Weights of a small GPT-style language model, trained from scratch on English Wikipedia: a variant of Muon for these matrices.
Each number is 50 + 12 x the weight over its row's rms, rounded and kept within 0 to 99. Layers, rows and columns count from 0. The size before them is the row's rms in percent of the matrix's.

# layer 5 attention value, 128x128, rms 0.147, rows 0-54, columns 0-127
061:36 47 58 68 23 53 47 63 64 48 68 44 34 43 15 48 37 28 51 52 48 39 47 58 55 58 52 56 45 35 43 49 60 41 64 51 57 50 43 40 47 58 37 42 53 20 48 38 56 51 36 46 66 51 34 51 33 46 52 58 38 54 47 44 52 77 54 52 73 60 62 65 45 77 31 37 69 47 39 49 68 37 25 49 55 33 46 41 62 56 38 46 50 59 46 51 45 53 72 68 39 49 73 69 51 51 43 27 59 56 43 48 37 55 57 68 49 40 39 41 37 44 41 39 35 75 48 47
058:48 62 58 25 55 48 49 58 50 71 66 41 40 52 73 52 59 53 33 37 58 49 52 49 61 59 52 39 46 65 55 70 53 50 56 54 55 55 52 66 59 54 52 60 26 45 51 56 47 42 51 47 39 42 39 32 34 44 30 46 52 45 37 66 34 41 75 54 40 34 48 62 57 58 33 66 71 28 69 39 50 47 39 48 40 44 69 74 49 56 60 70 71 54 44 66 64 48 59 53 55 46 56 61 60 49 42 45 44 24 63 51 72 73 56 19 52 29 66 71 31 41 47 54 66 59 55 48
063:40 42 24 33 46 56 57 77 44 41 25 54 54 45 34 51 62 45 47 50 58 36 41 43 59 55 40 60 54 47 49 50 32 46 44 39 55 22 47 38 46 39 65 90 66 54 30 35 49 64 50 60 49 41 46 64 48 41 57 75 41 68 60 64 51 49 56 44 40 47 56 35 54 50 52 40 30 37 60 53 29 35 33 37 50 73 58 62 44 61 45 39 40 40 55 40 69 63 58 54 60 43 39 59 44 49 46 54 64 54 46 38 43 48 68 34 50 54 68 27 68 68 44 61 63 43 46 28
065:23 51 39 39 48 43 62 59 51 41 55 29 27 38 49 35 46 41 55 26 57 58 58 51 57 31 67 46 57 68 52 47 61 54 50 40 48 54 85 70 40 46 43 56 58 58 66 57 53 50 60 40 55 37 34 33 45 56 46 35 49 61 38 68 65 41 69 43 46 60 39 61 55 49 75 36 63 41 54 34 56 54 64 48 49 41 70 69 55 49 51 56 71 27 35 63 33 55 45 40 50 41 50 61 50 51 32 54 66 35 69 46 55 72 49 37 71 38 47 50 64 53 43 26 47 30 56 50
070:46 59 64 56 62 64 45 26 54 52 44 51 45 51 48 70 61 43 50 79 67 56 36 41 30 57 61 57 40 35 34 70 46 49 58 53 50 51 38 37 42 52 75 56 40 46 51 49 62 53 41 57 41 55 52 78 52 48 62 65 58 29 52 36 48 49 63 61 61 48 73 56 23 52 34 38 63 35 57 46 59 66 50 31 31 50 33 47 08 49 44 32 32 54 50 45 74 47 45 50 50 59 56 55 69 41 31 51 27 43 69 46 43 31 44 53 35 39 50 51 43 51 53 61 40 60 50 48
094:55 51 52 24 69 55 60 59 50 39 56 50 47 52 62 40 53 43 47 31 35 44 48 61 60 59 56 36 51 68 54 50 58 66 45 40 43 44 52 56 80 68 49 43 45 45 60 31 54 47 67 21 46 49 36 35 39 22 23 35 51 57 50 68 64 52 45 35 50 41 37 49 63 59 66 37 60 43 57 50 43 48 57 53 70 55 56 65 74 51 62 61 45 40 33 66 51 42 55 47 76 63 55 48 38 49 64 34 44 49 53 56 60 79 42 33 74 36 48 46 49 35 34 37 61 64 64 64
060:53 60 64 27 59 51 34 45 48 33 60 64 38 51 61 43 35 46 68 23 44 51 45 30 44 58 55 40 52 58 47 65 68 43 57 46 44 43 49 59 55 72 49 61 37 64 88 27 64 41 52 40 52 56 64 33 66 45 36 50 32 66 60 38 67 53 49 43 30 32 55 51 55 62 64 47 48 43 75 41 53 65 57 58 77 40 50 70 51 48 47 47 49 57 42 52 60 50 52 54 59 45 48 55 72 63 51 57 44 51 50 51 43 38 25 44 77 56 45 41 48 22 33 45 39 53 68 50
060:44 36 60 42 75 67 30 43 50 42 25 56 32 50 33 29 52 52 47 44 72 78 49 51 44 25 46 57 35 59 42 38 58 16 60 47 50 39 58 62 56 34 60 60 63 52 47 44 64 62 43 52 35 55 65 37 57 47 40 71 64 55 46 71 39 61 40 24 58 50 43 37 56 71 35 52 37 54 46 49 41 61 52 52 26 56 46 48 34 60 60 44 46 49 32 66 59 53 43 54 54 45 48 66 53 39 40 44 61 60 36 60 27 62 64 55 50 53 59 49 47 64 61 56 40 51 29 33
058:41 50 51 43 72 55 51 59 52 55 34 59 18 81 51 56 52 51 46 51 78 48 39 63 43 82 42 45 78 56 49 33 41 48 63 61 36 51 42 48 59 58 48 58 68 64 65 53 47 55 51 39 41 38 57 42 59 55 49 51 43 52 43 58 24 69 63 47 50 45 57 34 67 62 52 72 58 46 73 53 53 54 61 41 65 65 58 63 40 54 55 47 48 61 68 30 55 65 29 39 48 69 34 53 59 40 31 42 57 55 75 64 51 55 52 48 57 68 57 47 37 43 61 40 46 46 72 38
060:42 54 43 50 40 37 56 45 41 21 46 50 44 45 69 45 41 54 30 16 42 50 38 59 49 39 52 34 56 69 46 52 53 54 46 31 58 52 60 61 62 71 39 44 35 45 53 33 54 55 27 38 54 18 43 41 46 75 54 25 56 70 38 36 74 46 64 57 68 48 71 35 47 31 55 40 56 53 50 45 69 38 66 55 53 49 64 47 41 53 54 57 57 49 52 62 28 68 53 52 66 51 37 49 58 58 55 57 41 27 49 50 58 62 54 35 53 34 58 69 51 48 62 32 68 55 46 58
093:56 42 62 83 48 63 45 41 54 53 50 46 45 66 30 59 41 50 55 69 57 47 49 38 46 51 47 60 45 40 36 49 39 42 48 54 60 79 39 58 30 50 63 44 41 47 52 46 52 59 41 55 50 49 66 75 60 47 68 61 40 22 70 48 45 61 45 72 58 61 69 61 26 48 29 63 50 47 26 48 49 43 44 42 33 50 38 26 44 62 44 26 28 60 73 41 57 62 54 62 32 41 65 47 48 54 61 58 43 56 47 40 51 26 48 52 34 54 32 55 46 74 59 55 34 50 44 37
058:51 37 63 41 40 71 47 57 67 44 47 60 38 47 65 49 45 51 49 58 56 44 32 62 60 50 46 61 44 55 34 43 40 63 79 33 31 65 50 47 58 55 44 50 49 50 67 32 59 45 55 32 72 64 43 50 59 48 53 54 45 66 52 45 29 40 57 69 29 44 30 61 69 64 60 48 38 39 59 48 83 48 66 49 53 37 48 72 46 44 60 50 49 55 51 52 67 69 45 38 53 53 56 46 51 35 55 47 40 41 41 52 48 81 57 47 50 43 42 24 65 34 43 54 90 50 56 71
056:53 61 56 87 40 90 57 52 51 63 37 69 44 63 57 58 50 48 61 62 57 56 31 60 52 61 42 46 54 30 69 61 52 25 51 54 44 53 46 44 55 51 63 53 61 52 35 60 47 61 33 65 60 58 47 60 49 27 61 62 40 38 65 33 82 47 62 47 44 54 57 55 31 44 40 46 59 52 16 63 40 45 52 46 31 53 66 44 37 66 52 36 39 37 43 55 45 54 46 66 60 54 58 34 61 69 54 63 40 59 50 44 50 44 52 36 41 61 47 42 52 67 54 58 31 35 42 48
074:51 51 50 81 41 50 54 23 61 55 50 35 60 56 53 53 45 36 55 84 44 65 46 49 35 37 44 69 60 30 52 62 40 41 50 59 67 58 22 50 39 43 53 38 45 50 42 47 49 53 49 65 42 64 51 54 51 59 69 55 63 27 62 42 46 64 54 42 56 66 59 51 32 65 36 50 60 50 42 65 42 61 46 48 24 42 47 46 29 56 51 30 45 50 63 32 67 54 36 56 36 61 56 62 66 61 85 64 36 50 45 56 47 42 49 51 26 59 23 47 36 53 46 51 33 48 42 46
066:52 53 47 57 30 63 45 32 29 62 57 48 51 40 53 53 51 48 59 75 48 44 36 45 49 65 50 50 59 46 56 32 39 37 51 60 65 18 26 35 49 42 50 42 54 40 36 51 61 63 53 64 54 79 44 60 57 55 61 58 48 16 41 38 68 57 38 57 66 71 46 52 56 58 30 53 37 55 55 54 40 52 41 34 42 41 32 44 42 37 38 38 60 54 73 45 58 65 54 65 39 48 61 46 43 50 61 49 43 50 51 38 58 41 57 65 39 56 31 53 25 65 73 67 31 51 42 24
070:47 57 60 52 48 67 31 58 34 53 44 45 45 52 36 55 40 62 43 71 55 37 56 46 49 42 24 51 40 26 64 50 36 36 34 64 58 50 46 44 41 51 44 52 57 32 34 54 29 51 62 79 51 63 50 79 62 62 64 63 49 42 57 48 54 60 32 78 56 66 57 47 44 35 40 56 41 52 55 44 59 58 45 52 60 48 31 42 67 56 59 27 39 49 45 55 47 56 68 51 20 27 55 56 40 49 37 62 58 62 55 51 59 35 45 56 29 39 42 47 42 68 59 57 25 43 29 28
062:46 39 57 59 29 68 38 44 64 70 42 48 51 57 46 72 41 45 49 52 48 67 34 44 52 53 43 45 56 35 36 51 38 58 58 53 69 47 38 29 68 49 60 33 63 39 31 32 64 39 29 42 56 29 55 49 46 61 67 62 65 71 49 54 70 54 23 70 57 52 61 55 38 35 30 43 40 47 44 80 34 53 48 48 46 33 50 47 44 41 49 36 59 59 52 37 50 31 64 52 45 69 81 48 63 66 44 64 57 44 49 54 50 32 45 44 30 58 59 47 54 58 66 63 55 47 32 50
054:60 58 37 56 50 49 51 53 35 65 65 55 65 60 47 49 44 53 58 63 50 49 40 58 52 83 50 21 50 44 60 42 45 37 41 48 49 38 46 48 47 17 52 47 45 50 50 29 58 71 65 66 76 44 52 44 45 56 36 63 46 46 41 47 39 69 31 59 35 28 57 37 44 36 55 29 49 47 60 46 91 37 45 42 61 28 64 67 61 62 58 49 41 52 39 46 44 57 54 57 44 41 43 59 65 65 39 49 36 47 60 59 52 43 51 56 54 54 28 45 62 45 21 39 55 32 54 69
082:49 45 53 30 45 52 64 69 53 48 40 44 33 46 61 55 57 53 38 27 39 50 46 60 51 52 57 35 42 78 64 49 68 68 50 39 42 54 48 63 50 62 53 65 46 62 55 51 67 49 49 25 39 57 43 39 46 36 20 34 64 47 48 54 51 57 48 29 29 44 35 48 67 54 65 49 53 40 58 58 43 36 51 58 69 48 54 73 67 42 62 72 45 41 33 58 62 37 29 49 61 54 51 50 26 46 46 49 38 43 51 54 56 76 49 29 64 41 58 40 58 19 47 38 58 38 72 65
063:53 48 56 53 08 47 53 50 41 50 42 42 57 40 70 66 50 59 45 56 52 46 43 42 45 52 33 51 62 67 63 53 43 35 41 47 55 62 56 30 46 34 50 84 62 37 44 65 54 40 54 66 60 47 43 46 44 21 52 32 57 55 51 44 53 18 50 52 39 58 39 29 69 37 54 62 41 31 43 30 55 41 33 54 61 38 69 45 34 38 59 62 53 50 46 48 46 40 67 62 37 58 60 50 52 61 40 73 43 42 35 47 55 37 54 58 55 58 48 46 55 50 52 67 50 37 90 46
059:52 55 48 38 59 37 54 50 65 51 31 51 57 48 57 52 53 51 58 50 24 47 68 43 57 43 60 54 51 50 43 47 59 53 48 40 24 40 44 62 28 67 75 61 59 69 44 68 50 57 71 33 34 35 37 45 62 23 58 27 49 67 59 59 37 51 43 42 40 50 38 57 55 62 49 56 68 51 40 41 31 43 46 51 71 54 54 47 53 48 53 75 70 51 46 37 55 66 35 59 54 41 77 44 28 59 56 27 60 53 58 49 39 46 51 49 49 58 64 54 59 83 53 44 66 34 73 35
090:51 55 66 67 37 70 34 41 54 61 59 66 56 39 34 64 25 55 55 60 66 49 52 46 37 50 47 43 53 19 61 49 47 32 51 51 49 55 42 39 47 42 57 37 51 35 54 46 51 54 42 55 59 51 60 64 60 44 65 52 59 23 57 34 54 59 50 43 58 59 68 53 42 59 33 63 51 70 19 59 45 50 48 30 42 51 36 29 37 56 51 25 59 65 66 39 53 64 62 40 15 51 57 63 63 44 51 53 40 41 47 56 47 38 51 59 29 54 40 59 41 59 55 60 25 58 23 33
059:26 44 61 40 77 51 58 43 40 45 33 42 37 52 50 31 37 36 45 44 48 74 53 69 47 45 57 51 12 44 47 38 67 48 37 45 43 50 56 57 50 33 42 46 53 34 42 50 44 42 60 68 30 36 52 30 38 43 73 54 39 62 41 36 69 47 40 48 55 58 36 58 57 55 67 48 27 39 56 45 49 35 26 56 45 73 60 77 54 52 51 35 53 47 46 45 37 56 53 57 64 37 41 40 82 57 35 46 58 50 45 51 23 55 60 36 37 49 55 50 67 57 56 51 45 39 43 45
053:49 35 48 53 59 65 38 63 59 24 57 54 60 56 46 53 62 32 44 42 71 48 53 43 46 64 37 50 26 47 32 52 46 41 42 37 63 57 55 41 61 40 68 22 55 40 44 68 58 40 67 42 23 43 55 63 38 46 53 45 28 52 42 54 68 56 33 47 40 36 33 38 52 72 60 33 61 40 38 38 51 65 76 49 42 46 63 58 55 67 58 45 40 58 51 46 36 66 41 59 58 70 42 72 64 50 23 64 60 47 54 67 51 44 62 58 55 38 50 22 40 40 61 51 43 49 43 36
063:30 64 36 40 33 37 35 47 54 23 42 27 52 40 80 42 61 41 25 38 24 34 63 51 68 50 25 41 72 41 42 39 51 61 48 70 50 53 65 51 62 39 42 61 50 48 54 62 40 61 55 49 45 57 39 33 39 45 39 58 48 49 39 63 60 46 56 57 41 43 43 60 73 54 57 51 51 41 49 33 50 36 44 52 57 48 52 73 56 50 62 75 71 42 56 49 47 38 61 42 47 60 66 44 33 51 72 52 63 33 45 55 44 45 75 42 48 39 56 34 62 52 54 28 58 57 71 51
057:36 48 36 48 64 39 52 66 51 49 29 26 46 47 62 61 50 53 30 38 50 48 51 70 45 53 64 50 50 64 53 36 52 46 50 46 51 45 57 42 73 52 55 52 37 52 51 57 70 60 55 26 46 55 28 48 34 55 32 55 52 65 51 78 45 60 55 42 49 33 47 63 50 48 72 52 72 43 61 45 59 58 68 56 66 28 38 58 79 47 50 50 46 36 39 67 35 47 63 43 56 43 40 59 55 74 61 43 43 42 57 48 57 81 44 31 80 59 60 50 35 28 48 27 57 60 56 44
059:57 53 55 63 53 71 39 39 69 40 48 46 42 53 27 58 44 54 48 66 67 56 62 58 32 76 32 60 28 34 34 47 53 29 67 68 71 47 67 45 65 52 68 45 72 45 45 41 40 45 58 58 45 41 48 62 61 61 61 55 52 54 40 45 55 62 52 38 56 44 59 48 45 67 38 52 34 49 49 73 35 57 68 54 53 66 53 52 61 60 74 41 37 63 56 44 36 40 49 43 62 37 63 50 47 42 47 56 50 47 67 42 49 37 39 66 45 45 43 53 45 88 65 64 34 48 21 35
051:56 57 44 60 62 44 47 38 53 49 45 32 46 87 42 53 30 78 55 55 38 76 25 59 27 36 50 64 53 55 44 60 65 49 58 38 60 25 72 44 55 31 53 32 52 44 42 37 52 23 53 47 45 50 61 49 67 66 48 61 25 45 64 50 53 58 39 76 54 71 46 51 50 44 29 54 47 51 54 46 45 46 37 29 60 61 37 23 34 60 38 40 41 54 48 44 40 49 57 68 63 69 53 64 52 39 42 63 50 35 53 48 50 36 58 38 49 51 51 63 52 60 63 48 57 45 49 45
073:70 59 51 76 50 48 64 60 50 63 62 43 53 57 43 46 57 57 67 88 42 49 49 47 50 51 45 49 57 26 56 47 23 41 40 39 52 36 49 38 37 60 39 52 60 39 47 44 43 64 44 51 43 43 44 61 46 41 73 62 53 22 38 39 51 67 42 75 55 51 56 49 50 65 40 54 48 55 56 71 55 44 28 40 27 60 41 32 49 49 60 39 39 51 68 33 41 50 55 58 36 41 62 52 48 50 48 52 50 67 46 45 43 19 36 50 37 60 42 42 41 68 62 74 19 37 43 55
054:57 45 52 53 58 37 66 50 66 60 55 73 53 49 49 37 49 52 54 47 49 49 42 40 49 66 75 53 42 35 51 44 43 61 50 64 75 55 34 47 53 61 42 48 47 55 45 67 45 28 61 49 43 40 41 68 36 83 22 32 68 51 40 69 40 52 35 56 43 44 66 66 59 75 68 37 57 41 47 28 51 52 68 54 59 43 62 61 44 49 41 49 57 61 46 52 24 62 50 61 45 58 63 37 47 43 55 52 31 47 65 59 65 59 34 57 66 64 59 47 66 31 36 65 31 43 70 62
065:50 43 48 66 56 54 38 36 57 58 55 49 48 53 21 43 55 55 52 49 62 60 57 37 47 51 47 61 35 40 74 67 55 57 22 61 66 47 36 40 41 39 44 22 55 70 45 43 45 52 42 51 38 58 56 62 57 53 53 69 42 44 46 49 45 44 47 47 38 55 77 51 34 62 36 56 59 31 47 54 25 49 63 34 31 51 52 31 33 52 48 45 29 56 57 57 69 76 51 52 29 35 59 51 58 37 45 49 54 71 42 54 43 29 45 51 61 73 35 55 60 72 61 65 33 58 42 26
058:34 59 45 73 58 69 62 64 64 42 55 47 69 60 39 54 48 38 49 52 47 43 47 48 38 25 28 45 40 27 64 54 50 56 66 46 55 66 46 42 63 55 33 42 68 60 37 54 50 58 34 59 56 22 57 49 17 30 30 52 47 44 65 59 45 56 47 50 59 44 46 59 32 53 65 52 46 40 50 56 42 42 33 43 50 52 67 61 54 40 34 21 54 43 47 39 36 66 47 48 51 38 52 43 56 36 54 45 37 63 53 47 60 37 48 82 33 65 67 42 47 60 54 62 25 65 60 38
076:56 53 48 49 59 58 33 45 55 32 59 57 72 39 53 53 27 50 40 40 38 41 54 50 60 71 44 51 73 60 46 52 52 69 54 52 65 46 51 22 57 44 41 67 81 37 48 69 35 58 51 46 47 42 61 97 49 60 40 60 56 48 52 38 50 52 36 65 56 49 62 70 41 47 61 62 73 45 45 58 52 51 52 52 60 42 54 43 53 44 37 53 60 56 44 37 48 46 49 45 22 70 19 54 47 38 42 41 67 69 44 31 30 39 48 34 53 51 45 50 62 56 59 37 37 60 41 36
080:41 63 52 48 57 61 30 45 58 60 28 45 49 50 32 49 57 54 48 39 46 50 58 50 52 38 49 69 54 42 55 47 42 38 69 57 35 57 57 55 53 62 66 21 48 62 68 45 25 54 40 55 48 51 35 44 54 59 56 66 41 50 49 69 60 59 52 49 42 64 61 62 43 39 32 53 76 43 55 36 30 53 73 38 53 46 56 73 49 23 29 40 38 49 45 36 65 46 42 41 57 60 39 65 57 54 64 42 37 67 42 61 48 55 44 40 21 50 41 24 49 50 55 27 34 64 34 78
087:75 39 60 36 52 56 55 57 40 41 46 47 45 54 33 37 42 56 49 43 58 54 31 37 56 40 52 48 45 48 45 48 57 32 36 73 28 28 64 61 38 68 39 62 24 48 55 26 33 52 32 59 55 70 51 49 68 50 41 37 61 35 41 51 70 57 42 67 59 59 61 45 55 51 50 39 40 51 49 35 54 34 27 48 46 45 42 47 72 60 88 40 35 29 52 37 57 39 61 37 60 62 53 55 58 46 65 57 60 44 62 63 44 62 41 61 75 45 41 49 53 42 65 52 61 29 53 60
076:56 42 53 55 53 60 40 54 35 41 65 32 45 60 54 55 41 54 50 36 58 40 46 50 57 46 50 50 32 46 39 39 55 51 65 42 33 51 43 37 45 67 58 62 49 39 51 60 63 46 65 39 80 49 69 41 56 14 60 37 63 71 55 46 56 68 77 46 46 45 68 65 44 32 34 41 36 61 52 48 62 40 54 44 61 65 66 55 44 42 53 48 43 53 27 54 26 33 61 58 34 45 70 56 47 53 51 42 31 51 46 71 53 62 50 59 69 33 53 36 84 54 53 28 45 50 61 33
080:37 56 62 64 37 60 28 78 51 71 31 42 47 43 47 62 22 55 38 38 39 42 49 62 40 66 50 42 45 68 62 38 60 63 38 48 66 66 50 53 50 36 52 40 66 39 22 55 40 30 35 32 60 52 44 60 65 64 41 44 57 38 65 57 62 44 62 69 53 60 64 30 37 49 44 55 63 77 42 51 39 60 54 50 50 49 46 58 48 70 63 49 59 47 40 45 59 61 43 48 42 61 51 50 53 48 67 48 43 37 62 48 44 47 43 46 49 17 42 30 79 51 44 46 32 38 35 51
082:64 36 70 47 52 71 62 46 67 49 42 57 52 34 54 37 62 62 44 55 74 46 61 48 52 41 54 61 62 43 43 53 35 52 45 41 50 43 50 67 73 69 57 37 47 41 54 42 37 41 51 49 60 43 52 43 52 58 67 49 55 44 50 36 63 48 43 60 37 60 60 42 28 44 24 70 27 51 68 41 33 39 59 34 71 53 44 46 37 54 60 49 61 54 66 47 14 49 60 58 56 61 68 48 44 31 51 36 32 28 73 55 50 66 69 40 43 56 76 45 39 55 35 48 32 32 48 53
089:61 47 46 62 49 55 36 43 70 54 45 62 58 49 39 57 75 48 52 71 55 46 62 58 58 42 66 49 68 45 48 44 50 74 72 39 65 53 38 44 58 46 73 64 53 14 53 55 61 49 53 79 54 51 67 45 56 33 61 40 76 75 65 40 42 42 34 43 49 61 50 56 45 26 47 45 50 36 47 48 58 57 56 38 44 75 69 54 42 60 35 56 57 55 61 43 34 42 52 63 55 33 34 67 59 45 30 38 51 46 42 34 60 65 57 55 42 41 68 38 50 41 68 39 45 41 41 40
075:38 51 49 43 28 85 58 48 54 53 54 53 47 57 63 36 54 53 66 49 48 72 53 49 51 78 44 53 45 64 59 46 36 30 62 31 34 62 56 41 65 36 53 61 67 51 38 47 49 57 58 63 55 34 56 50 54 39 46 42 41 29 33 80 73 54 52 79 55 38 30 20 50 75 38 41 51 38 44 50 29 41 62 43 46 65 55 42 44 69 60 47 47 45 56 65 34 50 55 42 35 51 38 39 51 50 45 40 31 52 54 45 50 42 47 58 63 32 48 46 74 62 43 51 49 46 54 66
086:44 58 50 56 32 40 56 46 62 40 27 42 68 49 58 56 56 60 47 66 38 37 74 32 56 56 65 46 43 24 31 46 59 62 51 74 55 51 58 76 57 50 50 31 23 47 47 56 47 28 66 53 58 52 46 40 58 60 67 59 58 47 64 54 52 55 57 63 34 58 42 51 61 37 53 37 66 55 45 46 55 36 62 44 34 42 61 65 54 55 27 64 65 57 36 71 48 55 55 66 35 53 59 26 50 31 69 55 53 41 31 42 47 70 34 39 42 45 50 63 53 47 39 23 53 65 61 44
080:64 44 41 50 45 52 46 65 29 64 50 54 56 45 50 60 45 29 76 46 53 52 49 41 40 44 37 50 66 53 31 61 55 52 64 44 42 49 65 52 54 75 50 58 47 58 68 70 44 46 79 35 66 58 30 50 50 62 36 55 43 55 43 20 43 43 34 59 53 65 26 53 48 69 59 50 62 48 41 51 75 82 57 64 57 73 55 36 35 58 40 31 61 52 62 52 63 50 60 59 39 63 56 57 56 63 58 45 50 53 62 42 56 36 60 48 53 64 49 45 55 49 76 45 20 38 63 53
101:46 53 37 41 61 42 62 39 43 45 56 55 48 50 60 41 66 40 66 62 51 32 57 49 42 46 66 42 77 32 42 31 51 44 53 55 48 42 38 55 65 72 70 47 39 71 51 50 49 76 37 36 54 41 38 57 37 52 51 45 46 32 62 68 46 47 36 56 55 53 44 59 55 53 52 34 34 26 70 45 56 54 49 45 42 56 48 75 67 48 66 80 27 52 51 40 63 46 37 44 53 47 62 39 43 64 38 39 41 38 48 63 45 56 40 59 61 74 59 59 66 23 46 55 79 37 50 70
073:50 50 63 44 42 53 43 69 46 51 70 48 48 37 60 59 43 50 51 47 54 49 64 65 45 47 37 41 62 51 55 50 66 39 36 48 30 35 53 40 53 46 52 21 50 37 65 48 50 48 58 53 46 68 66 51 46 66 43 42 48 51 33 47 41 64 39 52 46 66 41 52 69 50 65 38 42 46 55 63 70 55 49 66 76 43 49 57 48 46 65 44 30 22 46 55 44 52 64 42 48 66 63 36 38 43 49 51 32 52 66 48 60 45 55 41 76 23 06 51 51 58 66 37 52 25 70 26
080:75 68 46 72 69 50 40 51 71 62 43 60 66 48 54 73 46 64 44 65 47 58 59 65 54 62 54 50 60 60 51 53 35 60 44 80 60 60 47 53 34 37 55 61 69 53 42 70 63 34 71 64 52 53 52 63 46 32 43 46 44 44 62 23 49 32 40 48 46 74 52 45 42 50 45 41 70 57 44 40 64 50 45 58 57 46 59 54 25 72 37 50 54 61 55 71 34 62 50 31 34 54 63 45 46 55 74 62 46 59 59 32 49 40 59 56 67 34 47 52 59 48 48 39 48 45 57 26
093:63 51 48 37 55 62 45 54 51 56 38 53 47 47 40 32 44 52 59 61 37 38 48 63 45 28 30 37 31 73 55 29 57 68 35 39 45 65 58 37 29 65 42 40 63 40 43 61 46 73 58 54 60 48 60 50 63 33 45 50 39 67 65 49 46 61 36 32 65 49 44 27 68 28 68 55 40 51 62 64 47 45 73 44 35 49 47 69 56 65 62 33 43 64 59 47 52 46 57 67 59 53 46 85 37 70 49 56 63 44 43 54 38 35 54 66 59 39 47 32 62 37 61 48 52 62 49 46
075:35 41 34 43 64 64 38 52 40 55 39 47 43 42 53 53 49 11 71 42 60 45 39 59 50 31 72 32 48 47 59 46 43 49 42 62 46 42 45 66 55 81 48 52 26 68 49 43 27 30 61 21 50 49 60 39 65 70 44 41 27 55 35 55 53 49 47 65 45 32 59 50 58 61 47 60 55 66 61 51 63 46 36 58 43 49 58 53 60 63 41 36 63 46 36 21 58 60 49 49 64 47 65 44 37 54 55 46 50 47 49 43 58 48 38 56 58 63 46 61 62 35 79 45 71 45 57 61
077:52 43 52 44 38 43 49 57 54 59 08 47 78 41 59 45 41 54 63 36 44 57 53 79 51 55 59 56 58 70 64 54 63 58 45 36 48 32 67 40 49 50 48 67 64 71 57 42 53 36 58 63 57 58 57 65 33 54 59 75 71 65 58 52 49 34 68 47 55 57 69 54 35 76 69 70 75 38 49 47 38 57 63 56 46 53 52 55 51 51 40 54 44 31 57 49 37 72 49 49 48 54 56 60 59 53 56 27 54 65 41 41 45 50 44 25 42 37 49 59 56 64 60 62 53 56 54 29
097:42 58 61 51 33 49 59 60 39 52 65 38 58 44 70 51 60 57 33 47 55 54 54 38 41 40 43 35 60 54 48 67 65 58 49 60 36 63 44 55 50 52 36 58 58 54 48 44 73 45 38 26 47 61 40 32 57 48 52 45 29 43 57 69 41 59 71 37 37 21 48 54 48 78 34 63 43 52 63 65 83 47 76 47 62 20 49 55 58 34 59 42 32 60 48 59 51 62 59 52 35 56 59 47 41 59 43 52 63 39 58 53 44 65 70 53 65 61 45 50 52 39 19 46 62 51 68 52
075:68 56 61 61 42 36 56 39 48 39 58 48 41 54 46 53 31 64 63 42 41 28 60 45 51 62 48 66 50 53 29 43 69 52 33 59 31 52 53 49 42 29 52 29 33 53 43 41 47 53 68 48 54 60 77 68 24 41 63 34 54 73 42 49 64 58 52 33 65 63 61 48 43 47 39 43 17 57 42 46 66 57 56 46 41 37 82 64 54 72 65 29 55 50 51 49 20 55 48 68 32 38 52 51 60 48 45 53 52 54 58 39 37 57 46 44 51 50 50 35 48 56 48 46 36 71 52 40
072:67 50 39 36 52 70 52 42 52 63 36 50 62 37 35 37 69 48 55 54 39 40 46 31 48 64 62 56 55 50 27 58 36 33 41 51 60 40 50 48 59 52 43 76 37 57 55 10 59 48 60 56 34 52 59 59 67 41 51 36 66 59 59 59 79 65 40 49 65 45 55 76 58 41 50 48 47 63 38 46 47 50 40 47 54 38 53 44 51 48 50 34 47 58 44 34 38 64 59 51 62 48 68 53 26 50 62 48 55 70 38 56 28 31 45 39 33 45 45 37 46 46 40 49 77 33 65 32
086:50 45 40 54 48 55 63 46 43 61 55 60 50 47 54 52 82 59 53 70 64 57 28 41 52 59 67 56 48 49 58 44 47 26 54 25 54 43 61 49 80 59 54 47 57 36 44 53 46 36 63 60 40 52 39 51 44 56 62 51 59 48 59 43 24 19 46 82 53 63 60 48 53 46 22 52 53 46 56 27 49 42 38 53 68 46 49 47 39 49 30 65 46 35 57 48 53 58 53 38 67 49 60 51 63 19 70 65 33 56 44 26 60 48 40 71 64 66 49 59 48 42 49 49 50 35 60 64
082:46 53 45 35 58 52 30 46 58 30 46 53 49 38 60 45 73 71 59 27 57 35 55 52 63 36 61 59 69 34 47 37 43 68 60 58 40 52 56 51 44 63 52 70 65 66 53 58 39 43 65 44 74 34 32 59 34 33 50 35 33 31 35 68 63 68 45 39 40 49 67 68 47 57 52 40 42 62 44 42 50 49 66 42 46 47 62 45 63 40 66 58 59 40 52 43 57 39 37 63 45 63 63 53 58 76 65 47 31 33 61 52 48 63 68 34 66 56 60 38 48 46 61 59 71 64 54 33
075:31 52 61 34 43 67 67 36 64 57 58 48 59 47 47 53 52 40 40 39 64 69 61 36 41 43 54 59 69 28 53 28 40 51 54 45 55 35 34 49 61 54 40 22 34 59 59 71 40 55 32 43 40 60 50 66 55 70 58 58 52 32 49 52 49 47 50 74 42 51 39 50 70 65 60 43 32 70 67 48 44 60 41 48 35 43 33 72 59 71 52 56 34 40 48 26 69 44 32 54 64 50 50 31 56 25 36 65 71 43 53 54 48 50 47 40 49 64 42 55 45 38 49 49 57 47 28 53
085:52 52 54 64 40 71 22 53 46 66 54 46 60 47 42 44 53 60 38 59 28 57 34 59 54 31 57 67 51 54 73 51 57 59 46 51 68 46 53 47 29 65 69 59 80 53 31 65 34 70 55 55 54 55 56 55 48 34 37 51 49 40 70 42 49 64 38 44 61 60 56 45 54 50 59 46 68 62 58 67 39 44 63 50 75 47 47 37 42 62 46 01 77 56 48 65 52 50 37 49 52 36 38 53 49 58 73 47 73 64 51 36 58 50 44 51 58 43 50 52 54 66 52 52 49 57 52 52